Weights of a small GPT-style language model, trained from scratch on English Wikipedia.
Size: 14 layers, width 64, 3 heads of 32, 1.41M parameters.
Architecture: LayerNorm before each block, tied embeddings.
Training: 113M tokens, 6171 steps.
Each number is 500 + 25 x the weight over its row's rms, rounded and kept within 0 to 999. Layers, rows and columns count from 0. Numbers have three digits each. The size before them is the row's rms in percent of the matrix's.

# up: layer 4 MLP up, 512x64, rms 0.281, rows 451-497, columns 0-63
# down: layer 4 MLP down (transposed), 512x64, rms 0.277, rows 451-496, columns 0-63
up451 103:499524543522537478510495477516526472450504516509511475516499487522523500507473582466491529502501524500494496478507517488505491567510476501517553515502515531520503476512503468475514463491524541
down451 119:450490486537501513520504522480520471489526510510517456507483502525467537555506479492494477504451514481515537524519491562489477504478459517511474506564517447497506521507498500484484483483507494
up452 112:535491533515506479522521526546543504539520506496449503515463495516453533522497516536491491513489470458528550479471504461493492475507479530502508473531470463478515526512521477517473496490484481
down452 091:510485515491492471530432517540500510511463488530525498527476507493472476499477474505493488520535493506483447518500475511474509463502487553543499462484514494499528531484524476551503535511511459
up453 089:492532522503515501533502458516479424502501514434509478527523519501509496504551507504520538540496461480474511522529523484498511510510533478505505479523527549484472527508518480499502493546511508
down453 067:566502525493477496459455512480512509509532517551471504503490452476493484479465496472493463512493472483541516544497483535486498502517497549484495494497515527455531486478520527518533484500478495
up454 105:522519516492537512501462470493462508502529470508463491509493525525475495536548504493502541486509505563496494469477516530470487568506477499501518517489513524525518450499523467490532477499508536
down454 115:468494528514512488479536482480511513517446441500508502499470511512543561551518488514487476473482514496494510508507502486509499522482461489474503508530510516499423516552493494476505529524496487
up455 116:522492498476472512541499517450520487492521494492487492483497455486503525507495457536496471533486494481502524481504469495497467497493452498461464487550518507523591515501505473523502488490533493
down455 118:510495476510493510498484486483524492502511481513475508494517490501498506496463445531513525520540520487492529540422521501458483466504508517485561522557508540509515500510502446483469490507499477
up456 079:470503471495491473530504479507501489508517523534534508524498495467434495499483521544464480494489496516503519427482559508492478512461456516470485486476532512489515488502483546499494495494538517
down456 073:486505474492502516451548497485528529452484527465506556523524494508479467493544477476501535513500507524515473470499514473439504468486467481521555506468515500481484510506486498536499500518498510
up457 106:507519509518474504532471475491539492460500482488495516542494439512505515489434521506506451538540501530515470450491496482475492484522530480479494515496504521466538490513511492505485518549524512
down457 122:498495548491491499481493492468475454483519479488482462512491442557529486526492482526526524449525518550545522478524516505499516510481469525516474500471486507507528499494492475511524503447505513
up458 108:507538556513493482497502521495479497488515525498514441500466461476466502493521478500479493484496473540521549469487522501469533480498526523530500528552512535505466532502512462511491541499532514
down458 113:519525512490500505543536453494473478565444523510526514446492490524493494514479475542507514513474493498477514486518469523510500518510474483454512510480509447551502501483478505532498490497499469
up459 087:506519496487519492478491496522499548503482519517491477529506519473480556492462552551541504489492519472519516534491519520500493505460446469533537538519509515495514477526538506487496473456502493
down459 072:487488533489521498534463462520552494506487485507508575474467467500514508489497486502515479484519526485484506459480460469494460529506525477505542527474494497507507536506487469460493553507499515
up460 108:487480475492504485515484479558508532508521482483499499518484499497505534507460491524472513533486491477533489522488479527501496496522489504520486510461455409520491489454550473486494478524536520
down460 117:550540497507518485497523502457534473517504516505496504525474477498517457517560453508548459500495479485515512478494515449472517492484514471493502490518505539483518522525448505486500533476483473
up461 097:506481477504473494543485527476511512539505514496491564472499496481480519486502501437488509533458517481454527491490487474430478500495533507473516510498467513516499532483511467476527497466475504
down461 107:484435558513557522515505478522456500514476481478515498493531487504536514476452490526475497465504512484506453528527501499505502510522526517493451480497485474517514488512465520513484546504502520
up462 092:495476464550557516478487501511529498502528514474509484509523551532475488497487491540492530500494490501508535472495516490478468503450470504536517491519524485447503504501512488493576519505503532
down462 123:532456505510555483521502532492509501531521512462502512475489508511496498466446490508508448507490520468461451493534551524504526525477535513477473489483511487511529476468513517495495514500521454
up463 074:477572491527499510465480490482519489545503495499499489465497549475490448500500477511480444480456469487484478509522489470480505473466483536506477515523541475487546510487496514469493495496508514
down463 090:512476545530505475500526484502540455483528541494485488518501496476454491484481498508489500528493545463500470524494533534521478477483491473489489548509521533499483495533505470516454489479529443
up464 104:507522494584485498537489505487508500481530494497532516486464467505508524470507469448468528515493507505496506495520531480532505456457527543490516503509456469487501499487533520516520455497526512
down464 104:491510509462510491516481512500465476477481461506429466513512512513480476515520535515476474493466508496520542505500468542506549510507453469515495518505543515524472501489521502492506557501479538
up465 116:455539460493525488531465485435474495484514492500504522537547462495539469532513533499463511539546524499500528504472505526460504496497505527530504533508485489498498541475503477510501503493518495
down465 120:453528488531480514471498485484494475525454530527498474504549483537476465526503492527504502554495493533488507508513475559453500496505483534489479502499535516511458510501475466478519478492536499
up466 088:513471489474458505497458509478482537506453489482501541580508523485497486518480533495532510536467506503506499511506471503503483554515519499489479526491509471452539520472492529525483491499488535
down466 083:479451529471522502483473521510488504521505513545479478471515457505482487530484516488456476506489524478508474492554522548463480485513475475508504450481525479530515494522535487491490498523528549
up467 111:502549495465482478505505481505482452489487524486527525503466557492540505529458540464522518479470523524493497513468492518515496475507533472532505503523520503488557512528466497473530462495509496
down467 115:483502441518550495515505518470475498482519491550471465487530531485496489488506486490474506495521472506500498496476528521530540486506519503534468512498501465567484462489488550520533469509470499
up468 080:523531489450553499527478472465527548548526514523497499485464498473473468523512497481489468475513557464512494472531487513488498485483535494482483528507541482517520516538491508525484486501487517
down468 057:504480493515492508529470439542500513493503494469514504511462498476503468518517531552479540504569489510497500477524485498554467511504459487484520462516469528469517509514490491491499507463463504
up469 097:486528494477508487506499493523502510534477486504473524511550530486490519490466476474487484500515460488491468512471524536475470547455548502526506530451460472465503502529501534493467520472465507
down469 088:514464483513497533517515480506466471528498462509500481507489517510466549483470540517500535467421531498495509482474503494542485450505520493524484525478487490518511522491502547494506503454515525
up470 080:507507450533434522481514499510526518546520537490489499528489504484463477521512537493512476533539494512507515514486480502494472498494417533501543516508504520488497515534466490481509493532523497
down470 078:532494513482551529508522477502478465457466494506493502477511518529516515503449498505480502485477566495446483537531566499477534473473521500482497524491458498521499501513521523495479508487494498
up471 115:457540513527493435511476520484500487494477509501496479515504470456494510486507449518487507472458498477461466494485448469483530474512500491487499527486468465509499535491502460513547463508509512
down471 123:500480517495537518495484493527551461502496509462482538449500505473445496514492488503542529458484526497468489497507524517471498490522505544540516501489488450515509512490492452542493488475511534
up472 098:516489466496487504519476482494473501558514497489500527522469504490550504462514510537467546540550508473482491523486499490487473521544476511514491507525469461546515484466483511517497450474504518
down472 109:532515490530541507463503476522530515473530498482500519518469499485513502517464520519480527457496492501480475510502522498511445543463499478458502470517449515494490487494496541503480544450505543
up473 106:513490467521479452461505445507507516439484486488513499519498497517481488496563505508484496497530484477494497522489499503484518501513518538511493493561466489492459542524499461481510470467452511
down473 125:441529508472509480490513479497434468501480499511525531442501475500517482543507513499486479456483532497492517521523546534474466503502520491520522497483553493521495502511543495472529477500497511
up474 068:477536514511549467483484511519485479526516438443481500459514501514518526483527498467521483513493466514487508479543533499462538497490502487480477500497518498511512577515479511492529474519501498
down474 063:497493492447493531478496493485504561449502455464532480483496498460544463515481536493530503529505484495530492488491501533492532500502515512501501458538518536496535516491504491476526501529535461
up475 089:545516492481486491510507480452471467507527501475492502529500488465525545481478503449495500504551512496506466474448455464473490536513533495519477503476508475468524525486496480513458522473489514
down475 101:503471483530527556532483498483470482465495493516514500505567528520473447515532491511489533509521528500491495520528519520494504479481475512478478466482475490497483485484482576502461507476503482
up476 103:512552538453496468480494493479492499516521501478507548509488534454484523485478526513533459444519500487508449502467506517482490501461584506498492500490493485473484502487500496479513508513500515
down476 107:522455452491508519515536501493427497495509491490514496499502542543510479482518499474488498498503541500496487502479559474507528508487502408482479501478514518491481522507527523487519512497504531
up477 095:536456470457534493519475514457461539503513540554517540525491497537534518478496479505484519544461446521494523498492483496488534498489505504492478535495490467509495516490467503493501503513531513
down477 092:505500438480526512522508533519494483494485453461520557485489544495476478528472491500522520488543527528510527495516510506488569483506489455486478463477461499493534496507516521486485501507515504
up478 095:512508548486528456509490471519448523488490527486448493519464498501510464505502474483513498474475538492491568482472510496430501486510523508464489477531483497485504503456502474494533506492498506
down478 127:508505495518523525477460481511499499493514474514487523522502510544507497450482498485513472481438479515539510524490489482470500502491481457496502503536487503501515456546512550479453522518537560
up479 075:529478522485541484460512526505516493464508484542478492512440513473521522466535465465481510527478483517523497496501493494478465504505512461562523520516556504505503519532532542504496507505508483
down479 062:462531493580473498499483478514472499521501471491539499490463505496530468501480554461498500544530486519526472520496495486528477508478474497476507535516485521473516504460527496499519545498475481
up480 088:495491520493537475538467476502509544502512513522513510513451473489544497498558533516501505529458530456533497507516503517493500463487540515507447539503537482521506524526513483488483521525526494
down480 085:516508502492512510460521536518526425510526492539482521492457479519500481510516486457488462476580519514497478517464523498517537498469511496495487537505482503461467493495511534499498488492502495
up481 113:490477499516522495524505487516531533457513485490502541524507481447462490487496547532531525492497519508508470511452501550520531476485489490500505530501471455500515485515501461460515508433496500
down481 103:493507513469517471489499498539495524476500501513502500529507496495482491527485498507455509539540485504524446535467526461492545548535516510471487479497433457482505510488503501522484509482511557
up482 097:478502533500489499466496487483514522474552544450491512475497504502515500477509496473440532481515483516425484483489485504467486479532535498510463476520532485500493512462501458463511489488521522
down482 101:454447524533461518542488483493498508515507474495498526523508502457461506517510478507499507532528530456484522540522494550490519500488525480449492469493480516495468540530488465498508495541496500
up483 113:504544513455463482516524491500488498468531502558472471499513490493521495523525478508483501512474506471526522475470450511496490510479469495536537488525542492495550538483514527539486473481463512
down483 116:507531465507467469474474569485478490505500502535511453512502484521527516504482484476498517577456509485523497477536499476496508495526512505460499512494514493528497475536449510467513518510512478
up484 094:488513500488483482529479539492492523527470549538471498498487539505491494576542518484471552530498483539498527522486513494486491535519481442483513533536496496518514491492494479497474512478486496
down484 077:470509526532488505539472479509498503560508498513544475494491475493545485524483504474546519510495538463501457497511527506506469503483510524466527454487498530474482496498484517504510481466537442
up485 126:503522533514534496495491500498515484495507497516535491517523465482575480496460532555493511513498542545509506511507496510523531548503532508485526481531525467503510490461503448474521503490463517
down485 136:515502507464503519474500515508507489479429462490504531518485489513492488493502504497493486468567506490495481484453507489483501500550549504514516508487541514498553484457526501502524473519449534
up486 103:511457455517505538476475524465485510505532523515491517507494444491491532500502482517530497497494448468475559476497474524503543483505454525523507514554497459492508524500498510528505492514532505
down486 105:487513508487486490521458490500457547531490502522510559524492501484493476466490504536541480484498489502458496504510471500553492450501518500518498493467464500483539534494483528543490540539509475
up487 102:497505489499495463499482508479464470504497498518509524546487483510523495480547480544520541457508489510474554507525444482527535530492442523505471498497505482469472472522515454486513500486484514
down487 119:515511465530511523491502501509494503504504492498499497449518500506516495494450475452478459521491483521523493492508590510485478508485496502537520547481530514508460452495524530497478526522455498
up488 106:523534508484498473529476530489504470473461502538484463533506514519492513498472490537474525484518490525494549507502510488512542479483463478519479478514499480532525504562552490498468542475470511
down488 094:526529499522492483477503503480549498447484498510533516520483517438502522485540491507488515501498459476503515528487483508531499460511484505460544518569503526510534516505489461483495474503471469
up489 093:514510441521505497502453549490517467477502508478514536514459498491542548478540475509515536503505482467473509494497536504489489484473518524442486501483477535508486500498523520491531481522550497
down489 092:518526500497494562505550510496506479535571505511474487492499536522514465472488496479486501527472550516498517501492458480491466495501487510473451455500517522490450466510515498520474506505484491
up490 073:497480539502512518503495533538503477488505522523499522492498535528520510536516473478450493471480505530516502442474511488496479482471522472562497517517508451458526483471529527526507454479499500
down490 073:504502487511488534528494455462502518528468482488532486532525517444507471511506544496523512516527472475507530540523502476524516464473501506455467465490472519522501490522469507482501559469510509
up491 091:506509482538439496532490470558528527511525501504488526490516490501477477520441541497540499468543525487467521514459532506472490542536496518504494520508498470524506498515513478510492485474478519
down491 096:487473489499505517504505477506508509477487456477538528498482482481503504481445507532493486526542564455501494503520520528473511492522522496518533458498528522490480454433530494469512530515508507
up492 084:487530458499527508495474492488499426487516505519488473489500474503508545517468497493511483489490501496494501508474487476450538443459535452498529528505518488511546530537467493532506505487512515
down492 078:541477482525541480465502499475526491471478528513485510515514501513463480492526519471493492495457572462518476470517500516463496490539465519488472546484505501534512532512541490482487498510472471
up493 105:542497484527469486490486513467512484494482496506529507492488466461545512492548461498519508481512448467469532476467535494474521519501480521537484507488484513514474515497510470512505452456552478
down493 085:475478521546508509465514473511505549488520510457518499507516490497502465483520493528485522526502474485553477528526489493534469485465510505497476455520456483502510546487452524552532496497485489
up494 097:465568471505490480484507507520503509511468465495454487507515487490483509504479497561539513500471556507487535503472484421517503492493487480489474518524478510501501513496493511521508473489537538
down494 091:492525495488520539474501530495480507487472500503511490480483522476507526486553482512513517522449520543504504508475498434501467481521544464527478509464503479459517477467563500511520510522494484
up495 078:502492504510505458527499459552557457464533559509490497499505524520478523489495497522499500458493514499516515488510487469512503501533508466498544497501492511517508493544553564511525489483483500
down495 061:529548500496485521492475491511487493517534496459534474494459501526486487528482558502507502513543442537519524522504488525472482503478489528480463495533532489485522472464476501462494532480485469
up496 100:506507498502459484484481507500522459503528563525471447544525511508538484487522471501517535508494518493520469473453484509451508476483483468509466453508540495508502503501473505498512448501490493
down496 103:488510496450512473544490507473497522506497469501524471475496502518474500482536492531524473509527476471462407493488505542491491520497482512497520557521520501525517491474500523526489472527517490
up497 101:506575547518528490513502516449490499521490513494503494503503511520482514476485499478503504512511473528482503475489519487491553483501507548516478478497481481497553504508567508463558536488494498